python train.py --n_layer=18 --rope_fraction=0.25 --tie_embeddings=false --lr=0.00255
Each number is 128 + 32 x the weight over the matrix's rms, rounded and kept within 0 to 255. Layers, rows and columns count from 0.

# layer 9 MLP down (transposed), 2048x512, rms 0.0907, rows 1006-1019, columns 0-255
[[124 123 124  72 180 157 128 176 185 142  94 130 154 174 117  59 163 161 140 119 150 110 170 113 203 155 122 154 128 157 126 181 163  90 104 128 178 110  92 162 166 178  83 159  72 119  98 179 110 142 168  89 180  66 118 121  65 125 113 105 149 122 141 103 131 125  95  95  62 106 106 109 146 182 159 133 132  61 113 156  98 143 126 115 144 117 114  67  47 130 153 119  91  93  95  97 157 174 153 176  98 116 167  97 109 170 125 164 134 152 112 137 121 162 173 124  99 133 115 124 166  94  88 121  47 182 135  64 192 103 109 148 161 125  78 140 131 158 123 136  99 208 163  76 124 124 152 136 137 140 133  89 130  78 188  82  95 101 115  99 111 105 111  88 163 134 137 165 114 155 101 153 183 110 130 164 131 224 156 126 126 185 139  84 166 134  97 125 149 122 111  76 139 158 119  89 120  89 106 130 124  81 159  64 153 104 159 113  78  99 114 171  98 119 157 102 142 120 126 134 139 165  50  87 125 113  83  86 113 173  70 142 103 173 112  90  83 152 128 129 142 149 164 158 126 132 131  92 166  83 104 141  66 118 128 159]
 [153 126 110 147 126 145 105 120 140 157 134 168 111  83 132 132 141  90 123 148  91  86 129  91 116 133  73 131 130 180 159  99 116 124 113 134 106  61 160 101  47 128 118 119  89 153 187 107 114 128  73 162 150 112  99  78 133 132 149 120 170 139 126 164 111 120 168 157 104 126 114  97 107 156 147 107 127 104 158 138  99 125 135  71  90 167 136 128 152 194 153 199 121 115 142 163  66 183 106 155  83 133 193  62 158 158 131 148 230 170  45  88 187 136 124 151 142 163 170 112  30  88 133  87 165 141  69  97 153 128 116 168 165 128 169  86 134  85 132  86 158 118 144  82  95  70 111  65 140  90 199 105  78  70 146 128 136 124 120  89 139 165 102 169 169  93 115 121 181 129 152 122 125 154 159 159 127 162 136 114 128  99 129 113 169 144 157 110  81 160 159 118 138  92 167 105 149 126  87  84 130 152  66 119 136 227 162 136 143 113 131 149 179 189 175 152 111 143 120 154 126 160 141 191 114  96 149 182 111 112  98 107 141 158 104 111 114 173 170 144 114 120 160 160 174 145 134 154 129 185  98 126 112  95  57  88]
 [168 113 182 142  95 175 105 150 132 145 143 169 139 156 153 131 140 120 170 121 134  91 135 118  60 147 167 175 137 118 181 152  96 106 196 142 133 154 171 137 189 156 150  33  62 111  88 105  96 102 193 111 122  84 194 136 162 119 121 181 121 112 139 149 118 103 161 151 122 118 179  89 125 136 139 114 151 166 187 126 117 166  84 144 149 140 146 127 149 136  93 150 125 121 126  35 117 171 196 126 167 109 160 101 113 142 140 169  93 142 143  96 153 106 148  92 119 142 157 160 149 123 114 112 103  56 104 126 113 148 111 151  47 152 148 115  49  82 190 150 116  97 111 132 180 130 149 139 132 114 153  58 167 168 148 160 131 130 102 179  88  92 136  81 112 142 134 143 119 117 100 102 169 104 147 117  92 140 158 126  97 178  58 121 128 153 119 141 135  68 157 163 127 127 166  96 131  63 173 122 136 154 131 140  92 137 152  88 116 140 116 109 132  93  73 128 151 161 104 104 168 118  95 136 148 144 125 173 125 166 163 119 178 115 125  69 153 141 135 131 130 143 140  45 110 129 136 102  89 126 117 116  82 157  80  81]
 [108 140  91 143 113 105 138 151 103 131 122 133  69 165 206 153 167 145 120 121 128 128  76 138 140 140  62  74 113 172  71 115 181 155 155 124 142 171  99 148 120 196  57 174 176 119 136 109 107 164 127 138 168 140 134  94 117 138 201  95 118 116  95 168 103  85 144 129 131 144 175 114 122 114 116 152  90 101 127 123 156 170 159 124 108 126 139 143 154 114 103 138 138 127 138 134 169 118 136  97 125 155 142 151  46 145 114 184 199 163 139 135 154 143  78 146 127 119 140 133  96 118 133 117 150 107 141 140 202 145 105 143  92 170 170 108 167 160 117 107 203  80 122  69 132  70  87 133 122  89 112  15 132  76 135 138 144 143  98 109  54 145 101 178 140 194 108 101 133 104 143 160  90 121  92 197 130 155 164  93  93 128 100  94 146 114 131 119 144 133 130  82 119  95 163 157 127 133 181 111 115 198 159 113 126 126 120  97 154 136 104  73 149 166 132 106 111 161 117  98 149 117 152 121 199 196 140 107  83 128 112  89 160 114 120 145 111  79  90  69 142 169 118  75 114 209 208 146  98 142 131 163 142  64 156 156]
 [103 119 176 129 138 170 188  93 162 108 126 133 152 127  96 160  77 123  86 101 124 124 109 129 121  90 147 105 100 140 147 175 124 102 128  91  96  97 129 188 123 108 124 126 112 140 101 109 151 136 109 143 119 123 157 178 147 149  29  87 132 164 173 140 144 128 138 150 108 145 101 108  80 112  89 129 109  90 132 158  73 101 198 126 124  61 150 154 188 141 113 100 175 144 129 109 148 151  96  88 134 126 187 180  95 168 145 131 125 104 148 121 115 105 168 149 113 145 111  40 159 159  78 115 139 193 127 186 153 123 192 104 207 162 166 187 132 149 102 134  83 154 139 197 113 146 144 145 156 114 130  98 118 144 172 121 176 180 119 104 109 106 162 142  76  96 142 161 194 153 164 126 144 145 123 127 135  87 178 182 157 137 148  84 132 138 126 149 129 126  85 135 160 152 186 122 108  46 113 103 108 137 150 130  77 150  74 117  62 128  67 114 120 122 152 127 108  98 119 115 142  90 127 135 104 138  82 132 138 120 136 160  81 116 132 160 115  98 145 111  75 163 145  58 108  89 135 144 128  63 165 155 107 161 136 105]
 [ 58  98 101 157 138  91 131 152 155  49 134 122 199  58 120 222 116 145  49 137 143 131 121 166  99 119 176 117 119  64 119  84 101 111 135 112  78 132 128 158 130 104 138 153  62  43 155 176 125  80 179 105 106  65  76 125 124 208 105 168  96 156 145  88 146 146  97 131 157 126 118 142 146 108  82 191 105 142 146 175 139 106 103 112  52 166  89 161 169 102 123 118 149 107 108 123 119 148 138  92 169 125 118 109 147 136  77  94 120  64  89 122 168 163 140 167 137 120 131  73  83 161 110 146 125 106 128 113 139 130 159  95  86 185 151 119 167 104 182 166 101  99 179 166 158  97 138 117 134 149 111  89 144 125 125 147 118 144 186 119 124 142 173 115 182 117 161 121 153 143 126  85  97 155  77 129 108 113 129 132 136 128 133 162 180 144  96 104 136  89 154 110  96 105  88 155 113 143 136  59 157  77 114  97  76 152  97 173  94 154  59 117  91 110 156 115 166 103  75 104 105 112 188 161 129 162 110 118 106 123 191  95 159 120 181 141 189 155 165 133 186 111  46  78 135  37 152  88 160  71 146 110 149 161 102 127]
 [116 110 101 115 147 104 105  74 135  91 119  64 197 123 113 129 227 117 125  90  22  90 123 142 193 146  66 115 194 192  56 155 149 117 116 144 133 130 123 124 131 124 173 134 139 155 124 121  83 219 195  81 112 132 141 170  76 137 108 117 119 152  68 149 159 156 144 184  88 164 118 109 107 141 137 156 138 119 136  87 136 167 117 125  97 205 116 115 126 135 124 167 147 145 114 148 146 154  52 141  97 192 148 144 110 140 117 148 165 128  83 154  99 132 116 180 129 128  80 123 147 148 191 124 133  76 142  88 139 123 117 116  57 160 142 103 147 152 109 125  89 135 115 186 110  93 121 125  81  79  99 156 172 169 118 146 125 156 120  72 101 106 119 109 145 201  85  92 139  81  90 138  68  99 116 165 121 166 100 180  62  53 118 128 158 103 121 117 135  91 136 136 156 140 102 110 165 129  70 141 111 164  76  60 135 189  88 182 159  81  97  69 122 169 137 135 137 127  85  88 115  54 178  30 171  94  67 107 147 192 123  73 163 128 148 173 133 156 150 109 120 101  93  29 144 118  86 192 142 110 149 119  91 164 148 159]
 [178  97 122 168 151  78  92  75 120 170 132 111 152 147 159 102  81  54 134 140  91 139  81 109 103 139  79  92 127 110 164 123 117 135 114 149 123 123 144 167  90 107 137 103 124 129 102 146 121 141 125 144 169 151  98  88  84  99 145 176 116 136  79  94  94 128 147  75 161 156 128 123 124 157 160 148 130  56 180 145 142 161  60 119  87 147 173 174 118 154 151 114  76 104 158 122  48 135 152 100 153 143 155 178 106 159 156 135 155 208  70  92 112 139 138  73 136 103  90 124 164 188 129 174 117 140 143 155 131 169 107  91 100 129 166 125  90 151 123 113 131 102 128 102 112 100 103 130  54  93  81 134 144 119 129  94 143  99 126 119 137 193 166 105 111 135 142  99 145 113 121  38 119 153 130 143  68 145 149 106  70 104 110 132  98 113  93 173  92 144 116 103  99 128 109 117 155 131 155 136 194 163 183 164 141 124 107  99 148  94 103 157  68 137 119 152 169 136  91 145  57 124 108 204 103 105 151 147 118 147 143 129 122  38 100 114 166 100 133 160  80  89  32 111 145 146  86  68 125 106  78 127 166 124 140 153]
 [141 141  54 177  90 125 139 117 157 110 146 145 121 128  41 120  80 196 142 191 134 177 166 149 126 111 120 121 137 144 129 122 113 133 121  94 118 152 119 126 165  78 117 160  85 179  93 150 113 141 152  77 135 143 130 131 152  85 118 174 157 130 127 144  56 102 207  95 138 143 115 141 121  83 123  86  94 164  80 139 128 152 133 106 194 131 144  93  95 111 188 181 142  93 139 125 115  68 146 138 174 151 109 169 141 109 142 185 178 171 153 140 110 143 117 133  78 143 114 128 130  83 145 192  97 118 173 161 145  83 157 104 166 136  96 121 103 116 169 145 156 148 135 130 146 103 127 133 143 140 129 116 148 107 154  84 148  79  87 122  68 160 116 131 144 135  93  67 126 108  74 139 201 130 237 137 186 234 149 141 161 183 123 102 125 156 154  72  86 149 108 125  73  93  91 149 153  59 128  96 115 162 186 132 158 139 101 142  47 162 189 121 183 179  70 112 116 188 127 165 116 157 132 193  82  90 129 139 117 173 129 149  95  64 159 137 139 136 138 202 164 194 117 142  95  73 140  94 132  85 132 114 133 121 177  86]
 [107  98 165  97 170 137 162 142 111 188 104 152  89 175  94 142 163 153 135 102  73 172 162 121 155  94 106 159 162 104  80  88  62 108 156 135 109 161 116 115 106 140 127 131 158 141 161  99 128 149 138 127  71 113 142 118 178 160 122 151 149 147 178 137 156 137 112 152 156 155 157 150 129  87 130 161 141 110  72 159 142  89  67 127 145  74  93 105 162 180 117 167 159 132 127  94 167 134 128  95 121  77 119 194  99 147 124 127  93 105 120 133  77 127 106 116 141 111 140 143 121  90  64 118 137  76  80 148 162 159  86 128  95 168 159  98 172 113 145 135 142 139 131 134 147 106 146 136 136 165 183  89  82 161  73 126 114 122 149 114 167  94 121 176 169 161 167  38  46 141 122 106  65 143 139  99 114  90 158 115 118 142 132 119  91 128 135 162  87 156 121 119 133 144 188 178 134  91 142  90 107 118 152 131 181 111 147 128 150 111 117 107 151 142  78  96 163 137 130 121 152 132 174 114 139 170 117 117  94  35 126 163 121 102 145 182 142 156 117 178 160 141 149 138 124 102 150 139 160 158 118 111 125 193 155  93]
 [100 187 159 112 111 137 139 110 139 163 150  93 142 143 148 130 109 177 131 149 128 187 142 149 155  77 180 121 127  89 159 139 155 134  97 131 164 145 127 115 187 116 159 158  63 136 107  92  96 103 169 154 160 114 167  99 109 141 143 177 100 103  78 118  90 106 126 120 159 154 145 154 122 135 102 168 102 129 185  94 126 147 157 101  66 141 128 149 119 120 130 118 139 138 120 151 147 105 194  86  52 161 175  99 150 146 187  88 141 118 128 145  85  99 164 172 153 143  93 110 137  80 198 142 112  86 169 109 135 166 131  76 102 198 117 124 132 143 137 120 208 108 128 111  82 119 144 116  99 149 151 161 137 122 124 131  98 165 154 145  93  75  93  65 131 174  74 101  68  96  69  96  93 126 116 159 116 110 123 120  74 118 123 144 126  93 145 141 118 110 122 110 166 175 145 148 109  86 166 146 134 110 110 104 133 125 181 130 140 132 128 122 126 152 107  94 121  84 181 130 123 165 124 144 141 156 162 183 122 157 124 160 115 112 144 133 130  78 147 129 133  80 100  96 138 118 136  96 122 109 121  46 130 189 111 145]
 [179 120 128 151 129 124 125 150  77  88 124 121 149 129 203 122 149 121 108  30 144 128  80 121  56 157 128 115 109 113 106 131 140 137 113 110 144 123 152 139 165 126 101 180 136  96  92 177 115 128  98 139 142 106 163 119 112 118 145 205 191 132 100 144 147 126 131 160 113 129 125  76 122 124 127 126 128 117  82 148 123 123 152  57 109  92 141 130 124 122 156 113 110 146  94 155 120 160 222  96 100 104 137 161 101 104 147 178 131 126 156 130 129  97 151 140 137 118 159  92 154 105 158  96  85 112  86 132 121 144 101 146 108 168 190 154 182 101  86 143 147 112 159  51 149 128 158 129  67 159 141 143 149 161 148 186 127  81 138 104 122 170  93  93  76 118 182 149  97 133 134  81 118 135  92 111  98 149 103  77 123 121 132 114 160 143 152 154 144 172  95  80  86 119 131  51 149 142 121 128 145 137  89 100 185 198 132 128 151 105 162 113 159 133 113 150 139 151 124 106 154 139 125 128 167 112  90 111 190 115 186 131 174 133 200 145 137 121 135 129 128 171  89 143 125 104 121 105 119 128 117  84 161 120 140 132]
 [ 96 127 115  83 129 149 116  66 134 200 116 148 124 160  76 105 123 134 193 130 133 129 131 140 175 137  90  79  98 119 154 111 169  51 155 123 103 196  51  69  99  80 106 125  87 140 107 156 209 147 134 100  90 120 140 117 155 166 133 140 103 153 136 113  66 120  86 155 182 142 125 170 134 132 145 109 110  79  86 176 146 191 154 164 128 148 137 132  64 115 125 234 142  68 187 117 138 124 108 109 192 142 123 171 102 109 168 114 116 152 154 157 131 113 126 102 151 219 171  97  77  94 133 142 129  94 109 106 167 137 113 149 154  82 131  68 165  78  60 107 150 103 110 124 147 121  89 115 181 164 149 138 171 141  99 105 122 109 117  87 112 170 100 120 163 123 132 107 137 106 173 170  98  87 177 126 133  86 141 120 163 101 144  96 100 130 104 152 175 142 146 123 170 113 101 103 109 130  72  94 141 115 164 141 127 142 113 146 158 173  96  85 146  87 134 140 108 157 104 149  95 148 119 147 133 168  98 160 145  75 192 139 130 125  97 116 135 164  76 145 150  85  97 114  70  71 115 143 193 155 122 175 130 135 142 126]
 [103 105 117 170  96 110 127 123 118 131  97 218 152 170 182 164 135 113 174 130 174 128 170  99 125 144 132 230 146 127 158 154 110  96 165 138 102 170 160 102 130 128 111 173 137 146 103 134 160 193 210  35 151  93 140 188  85 169 119 164 108 150 130 124 108  99 192  93 106  99 122 139 142  83 111 103 115 131 139 128 164 122 128 139 104  99 176  94 167 186 109 171  88  95 141 124 138 115 133 129 162 119 111 134 129 101 130 146 180 139 105 204 114 134  59 138 153  84 100 173  52 102  97 124  99 120 144 104 128  85 157 100 152 151 159 131 102 107  99  82 139 215 183  90 103 123 179 150 144 134 198 104 142 114 174 195 117 109 130 156 181 155  99 143 117 131  96 190 164 130 110 108 166 152 102 154 146 117 127 165 173 167 113  95  99 140 137  89 138 125 103 180 173  87 169  89 118 137 128 188 128  70 108 133 125 148  81 125 150 131 150 111 128 190 126 176 152 106  82 179 118 160  91  72 154 159 155  66  79 119 114 144 180 159  90 122 171 136 132  99 116 123 147 104 103 131  81  95 147 121  61 128 118 111  89 146]]
# layer 9 MLP up, 2048x512, rms 0.0928, rows 1007-1019, columns 0-255
[[107 123 192  89 197  79 139 161 117 123 114 157 124 109  72 140 121 225 146 122 144  65  90 131 110 155 133 141 146 124 118 200 142 120 169 132 167  58 139 159 108 136 117 103 151 140 134 171 126 127  72 119 144 103 133 191 124 135 131 177 153 125 174  88  93  88  93 116 112 135 142 111 111 148 116  80 156 174 163 138 127 118 134 160  96  97 115 184 146 137 140 177 182 146 153 124 139 117  75 124 187 154 115 103 103 130 189 128 135 112  78 107  65 135 161 109 147 148 151  90 127 107 129 122 132 142 129 100 150 118 154 169 170 115 171 153 116  93 167 192 128 166 129 215 137 131 120 117 122 157  71 199 144 140 120  60 106 110 112 118  98 125  89  70 137 155 141 171 134 177 118 145 132 142 124  83 140 154  82  94 116 145 194 192 108 173 135 148 170 133 148 122 108  85 127 110 114 139 142 204 123 132 117 147 182 101 135  88 145 124  28 161 131 144 123  88 110 123 137 128 131 101 133 117 113 148 173 113 151  80 156 178 150 160 136  82 178 174 103  82 113 122 147  71 174 117  72  59 151 198 125 150 128 103 111  96]
 [101 150 125 108  95 120 114  76 157  99  99 129 125  88 123 135 121 163 162 110 156 131 117 112  81 138 121 148 122  61 155 106  75  86  99 142 146 147 145 106 201 129 116  53 121 134 116 138 146 132 168 126  51 148 170 140 136 157 159  61 112 101 149 139 155 140 164 147 107  72  81 124 181 128 150  28 134  90 138 141 111  88  96 119 159 163 116 131 149 104 161 136 119 144 118 142  72 127 113 127 121 163 141 103 107 155 135 138 131 124 100 106 136 133 101 148 155 136 166 111 145  97  97 144 155 119  90 165 134 160 190 190 131 178 132 104 178 146 106  68 107 137 109  90  98 106 110 128 161 152 157 117 123  99 102 200 175 131  89 116 105  93 167 124 120 121 156 128  96 100 147  99 135 146 121 123 116 105 127  91 104 143 121 125 142 158  98 118  98  83  88 146  99 145 133 176 162 131 171  77 156 169 135  86 137 154  92 124 120 195 102 141 133 151 100 111 113 153 151 118 124 129 110 165 156 128  98 149 114 114 169 106 102 152 105 139 151 144 115 124 129 149 106 191 115 107 178 126 119 161 146  89 143 162 105 156]
 [ 53 146 103 109  90 255  94  62 113 135 137 133 175 155  66 142 154 132  81 141 156 108  97 165 192  82 144  96 126 202 102 141 133  98 146 172 142 149  79 111 154 161 100 139  84 140 154 159 135 156 154 133 143 158  95 130 124 109 162  99 199 175  25 123 112 110 112 169 128  77 149 136 129 132  81 115 117 106 123 125 176 155 153 129 154 160 160 127 212  95 128 102 176 164 154 103 171 129 112 136  62 118 169 130 125 158  58 147 166 148 121 120 146 116 104 148 151 114  81 173 187 151 207 171 147 151 161 134  96 130  92 135 142 190 115  81 160  82 129 156 136 140 145  96 158 133 155 161 184  92 145 164 151  81 187  98 137 105 109 120 157 170  95 176 143 155 114 167 131 152 114  94  95 146  92  66 125 130 172 160  66 153  67 145  89 111 127 111 102 128  65 124 138  76 124 183 152 208 178 103  91 111 157 156 138 149  94 163 183 169  87  60 165  90  92 134 139 120 104  77 115 131  58 104 136  78 120  93  70 158  80 140 133 122 141 106  97 147 121 149 142  99 155 157  83  83  79 140  88 143 112 139 159 129  80  99]
 [128 150 116 163 137 152 160 104 114 112 170 180  98 108 103 154 124 100  98 163 148  69 126 149 135 118  91 129 156 154 128 148 109 131 104 134 167 122 108 125 165 147  88  60 118 166 156 107 134 112 138 149  75 143 113 112 130 180 160 139 130  76 160 156 162 137 165 151 149 109 144 155 113 110 120 104 163 169 116 131 128 113  98 105 139 120 178  99  89  81 127  95 141 137 120 117 122  67 114 113  89 125 143  69 118 155  99  96 120  75  99 102 122 151 138 158 127 125 102 147  89  95 130 109 122 119 141 145  78 149 168  59 164 181 147 165 115 115  89  79 129 161  94 101  73 125 110  94 135 102 156 155 122 137 119 145 138 110 148 122 161  78  54 138 103 156 150 132 142 161 156 139 173 118 105 121 170 114 114  85  95 135 111  99  72 111 183 140 137 149 116 166 110 170 132 137  97 170 125 176 122 200 108 140  92 173  99 124  86  98 152  97 176 120 139  82 117 143 173  85 159 176 170 136 109  74  82 118 126  86 100 141 139  96 127 157 113 170 187 148 100 119 159 151  97 121 191 148 170 142  96 120 161 121 144 125]
 [ 74 110 171 113 158 146  59  59 144 150 174 151 113 115  87 147 169  82 131 150 135 145 110 136 130 109 122  81 167 123 172  84 135 135 129 170 172 106  99  79 144 196  79 138  61 137  92 169 118  78 163 103 101  99 156 149 113 153  84 156 104  77 100 164 112 128 134  92 120  85 166 153 159 162 194 135 155 170 139 108 164 108 120 139  94 138  75 177 185  84  80  95 142 119 146  61 171  95  94 201 138 126  97 110 146 199 109 135 123  96 105  83  98 146 138 154 164  92 128  84 174 156 112 153 136 128 132 153  88 148 136 125 134  87 192 156 125 164 108 147 123 129 121 167 129 156 154 125 127 102 106 129 123 138  99 119 175  98 137 126 158 150 123 136 179 129 103 133 128 108 154 122 119 129 160  92 111 118 224 139 103 165  93  74 142 119  77 137 131 136 148  95 138 119 119 118 160 143 175  84 144 149 146 105 160 131 117 150 169 122  99 157 126 128 166 142 130 102  48 125 145 141 175 114 123 120 110 139 105 141 154 147 135 148 121 150 133 177  63  79 121  97 111 211 145  82 124  63 154 139 160 117 128 111 132  93]
 [142 139 143 133 169 139 184 161 121 180 132 198 124 127 122 142 103  83 133 146 107  92 118 127  82  90 117 146 145 118 179 139 148 137 119 133 121 138 165 172 108 182 131 113 117 132 144  86 181  65 121 118 106  91 103 107 126 112 158 100 103 167 163 135 109 159 106  84 113 128 137 147 171  89 119 101 124  93 138 133 119 109 189 138 154 124 182  75 129 148 154  88 118 152 125  91 112 104 168 127 163  89  94 127 159 149 149 141 167 127 101 190 149 164  83 137 140 125 116 135 118 140  83 161 116 125 165 151 144 130  96 128 125 107 142 132 151 135 132 113 195 156 136 120  90 170 183 139 154 126 124 125 115 106 137 178 163 198 158 122 141  71 111 178 135 143 141 127 243 106 183 140 111 158  97 177  95 105 213 120 148 156 142 132  76 172 142  75 117 130 112 158 135 110 144 178 118 161 135 146 105 131 105 123 160 109 165 123 113 121 107 168 121  51 124 124 140 111  85 124 132 144  84 113  94 169 138 138 184 113 124 164 117 112  92 106 143 196 111 140 159 121 177  93 127 195 129 171 154 136 112 164 179  49 125  94]
 [116 121  81 106 117  90 165 157 139 124 159 111 160 102 170 160 125 118 159 133 163  79 159 109 104 101 110  94 103 143 153 131  69 182 144 106 165  80 124  77 172 116 176 107 141 125 133 100 106 137 141 101  66 122 191 135 121 148 160 143 150 113 172 203 129 123 164 175 118 102 129 132 142  87  35 138 105 168 144 139  90 147 145 147 141 109 138 136 158 135  56 105 194  89  92 138 120 165 115  93 137 103 110  70 110 105 114 111  89  90 190 176 145 122 100 126 114 107 169 229 123 105 100 103 101 143 137 146 122  88 158 145 104 137  81 130 116  77 127 166 148 196 137  94 147 204 126 166 185 187 151  74 133  99 144 134 172 144 136 119 116 153 157 121 194 124  76 153 108 150 127 188  91 126  84 101 107 178 117 194 135 123 131 129 127 100 152 114 139 116 136 146 130  70 127 126 112 109 164 178 108 151 118 128 158  86 180 133 147 148 143 135 162 139 139 159 140 139 109  48 165 146 123 107 149 124 106 151 144  79 157 145 145 154 159 114  70 146 132 133 145 119 188 124  93 119 136 157 143 109 150 145 117 103 127 108]
 [124  97 141 195 100 122 144 147 152 120 170 150 127 154 129  90 126 165 119  91 153 146  96 129 100  70 124 145  82  79 149 168 136 151 123  75 175 128 127 185 151  80  89 178  22 175  95 141 103 185 178 180 146 174 159 125 117 120 104 151 104 131 146 175 140 133 114 122 161 132 123 135 130 105 148 180 114 183  91 127 124 155 107 108 168  64  99 149 148 139 164 118  74  92 131 110 159  66 195 146 182 118 169 173 113 168  97 172  61 126  79 145 114  73 108 189 114 177 141 202 117  85 145 122 200 209  84  73  89  68 147 120 136 171  96  67 167 109 127  57 165 162  95 184 112 165  75 153 150 135 160 216 146  93 134 100 103 140  77 137 108 117 157 156 167 109 128 139  88 176 134 130 141  93 180 114 145 166 138 144 104 101 145 160 129 145 193 123 134 130 134 157  94 141 134 142 101 107  82 101 180 123 122 108 143 120 133  77 105 102 187  76 113 147 155 132 178 116 130 135 134 130 136 182 143 110 112 150 133 169  94 169 120  91 166 148 152 108  31  93 145 129 118 169 123 120 157  93 150  96 148 122 148 104 168 160]
 [170 114 112  93 135 184 121 187 114 113 110 129 117 108 152 114 122 102  99 174 188  92 113 110 108 167 163 134 168  82  94  88 160 106 144 150  76 147 178 100 118 131 106 167  80 140 170  97 189 160 138 180 141 125 136 118 102 118 168 106 139 114 110 138 117 126 133 163 181 140 184  66 137 121 136 159 140 116 135 142  98 150  90  80 122 145 177 177 130 111 114 113 137 150 144  90 106 187 174 178 147 144 116 104 101 105 154 117  75 110 129 125 205 164 167 172 126 152 146 163  76 140  87 128 169 144 177 122 106 156  82 140 131 140 114 118 185  85 142 168 143 160 113 154 161 118 140 186 105 112 112  99 155 138 114 113 122 148  63 144 137 199 109 124  97 145 160 160 118 169 103 110 164 173 111 133 138 122 123 168 140 118  89 124 128 118 158 128 141 124 103 180 137 138 182 138 123 115 168 122  71 124 154 108 114 195 121 112  95 117 140 158 105 122 110 127 108 161 109 127 111 139  97 134 140  75 113 134 112 122 185 158 110 137  99 175 174 105 137  72 116  98 163 101 111 127  71  84 155  96  97 118 104 178 181 104]
 [122 146 157 113 118 151 149 129  78  83 135 136 187 148 141 195 130 112  36 196 149 123 120 123 101 124 170 144 127 116 121  95 112 122 129 182  86  68 135 128 162 119 174  88 134 155 106 151 106 138 139 176 123 156 116 149 118 114 109 181 208 148 123 143 139 101 119  82  74 162 167 133 130 122 151 165  99 117 137 124 104 109 128 171 159 124  89 193 134 192  91 195 163 127 105  85 178 144  89 130 114 143 135 167 142 136 104 138 138 120 210 116 187 164 143 107 147 142 121  96 122 100 165  65 187 129 164 129  92 120 149 153 162 121 142 142 152 193  94 137 146 113 159 104  99 107 103 136 134  90 118 133 157 103 142 107 180  65 151 159 122 142 106 139 167  88 165 109 186 157 125 163 151 157 108 122 193  95 126 156 156 110 172 155  84 144 120 121 123  86 171  95 140 165 143  99 125 107 119 144 159 144 142 105 152 131  99 119 162 115 147  60 196  56  74 142 162 128  80 114 130 116 156 131  89 113 114 116 161 118 165 124 114 186 126 131 118  87 146  93 107 144 121 138 172 134 135 171 184 172 150 126  88 126 113 123]
 [146 127 146 175 176 120  83 118 127 183 127 117 138 145  63 142 107 113 176 150 119  74 125  89 163  99 110 126 110 146 158 130 111 144 120  94 130 164 154 176 107 101 135 107 134 109 163 116 144 179  85  95 120 120 115  75 155 140 103 153  91  51 147 140 102 108  76 111 112 105 118 107 146  87 119 162 160 118 130 101 136 158 125 107 154 135 131 166 102 153 119 155 111  89 129 110 119 162  58 163 144 161 131 101 153 165 161 183 144  58 110 174 143 165 145 132 139 147 122 102 133 127 136 161 163 168 121 128 134 110 170 160 161 114 131 122 114 176 135  88 134 180  95 152 110 152  86 118 149  86 122 142 136 154  93 128 127 109 144 142  74 127 176 165 169 127 109  77 120 220 115  91  93 137 121 155 114 181 102 164 145 149  66  92 111  74 158 115 147 151 123 156 171 110 108 179 141 107  78  84 110 156 148 106 149 103 154 102 142 135 111 142 144 146 109 125 142 119 135 123 113 117 165 120  98 140 123 159 127 113 100 170  80 142 127 140 133 121 115 140 144 122 138 134 142 180 140  84 138 124 135 188  75 184  94 148]
 [ 76 149 103 113 123 116 112  57 146 159 104 101 207 152 152 189 152  98 156 182  96 197 126 125 148 104 103  70 174 179 191 125 103  99  96  99 189 129  91 139 140 102 144  95 158 164 165 156 117 132  93 176 147 165 114 173  86 137 135 133 131 129 139 135 105  89 109 171 148 139 134 129 104 169 121  97 103 109 113  57 195 111 149 123 174 184 137 189 149 106 103 119 118 114 135  99 182 126 121 148 129 175 143 122 153  76 142 122 140 160 156 159 181  96 140 105 151  99  56  76 136  75  70 128 102 138  90  74  92  91  99 127 189 149 166 144 149 109 156 143 113  96 105 152 100 169  31 129 134 158  97 116  92 156  86  79 110 122 125 136  18 149 129 163  73 135 137  81 139 101 155 163 110 105 174 167 136 103 157 196  92  90 123 162 122 136 148 133 145 111 138 162 125 120  94  70 137  90  25 177 106  84 138 171 211 167 185 113 100 101 132  89  59 106 122 124 194 111 135 137 121  80 180  97 193 110  75  53 169 141 197 210 156 181 135 138 175  80 193  81 175 125 134 115 120 164  66 124 117 122 100  91 107 110 107 163]
 [161 195 134 119 175 155 101 131 135 170  96  91 177 115 125 131 169 121 213 122  99 136 204 116  90  75 184 152 121 132 153 124 172 167 190  80 101 105 138 119 118 145 137 163  57 103  96 165 101  83 132  98 130  95 180 136 132 141 127 188 223 114 160 126 101 182  87  91 147 109 193 135  99 128 133 120 156 127  94 108 125 186 157  67  89  98 138 113 119 160 114 110 125  85 151 131 134 131 131 101 112  89 134 145 217 201 155 104 138  61 174  98 142 189 104  44 156 136 130 147 149  84  83 200 100  81 146 166 176 157  73 124 111 142 125 156 114 124 128 120 140 136  89  97 154 106 134 146 132 102 157  85 129 109 132 129 134 120 147 113 134 193 110 126   2 180 172 100 175  89 150 146 142 143 119 111 109  97 133  85  81 165 119 119 141 105  78 141 104 133 103 119  87 166  85 138  76 148 164 140 117  95 141 148 133 111 125 142 108 143 131  93 113  69 115 118 140 114  49 165  81 123 100 103 149 119  44 166 153 101 171 120 151 143 117 106 100 140  86 120  55  69 171  87  90 162 102 177 139 140 147 164 198  88 117  97]]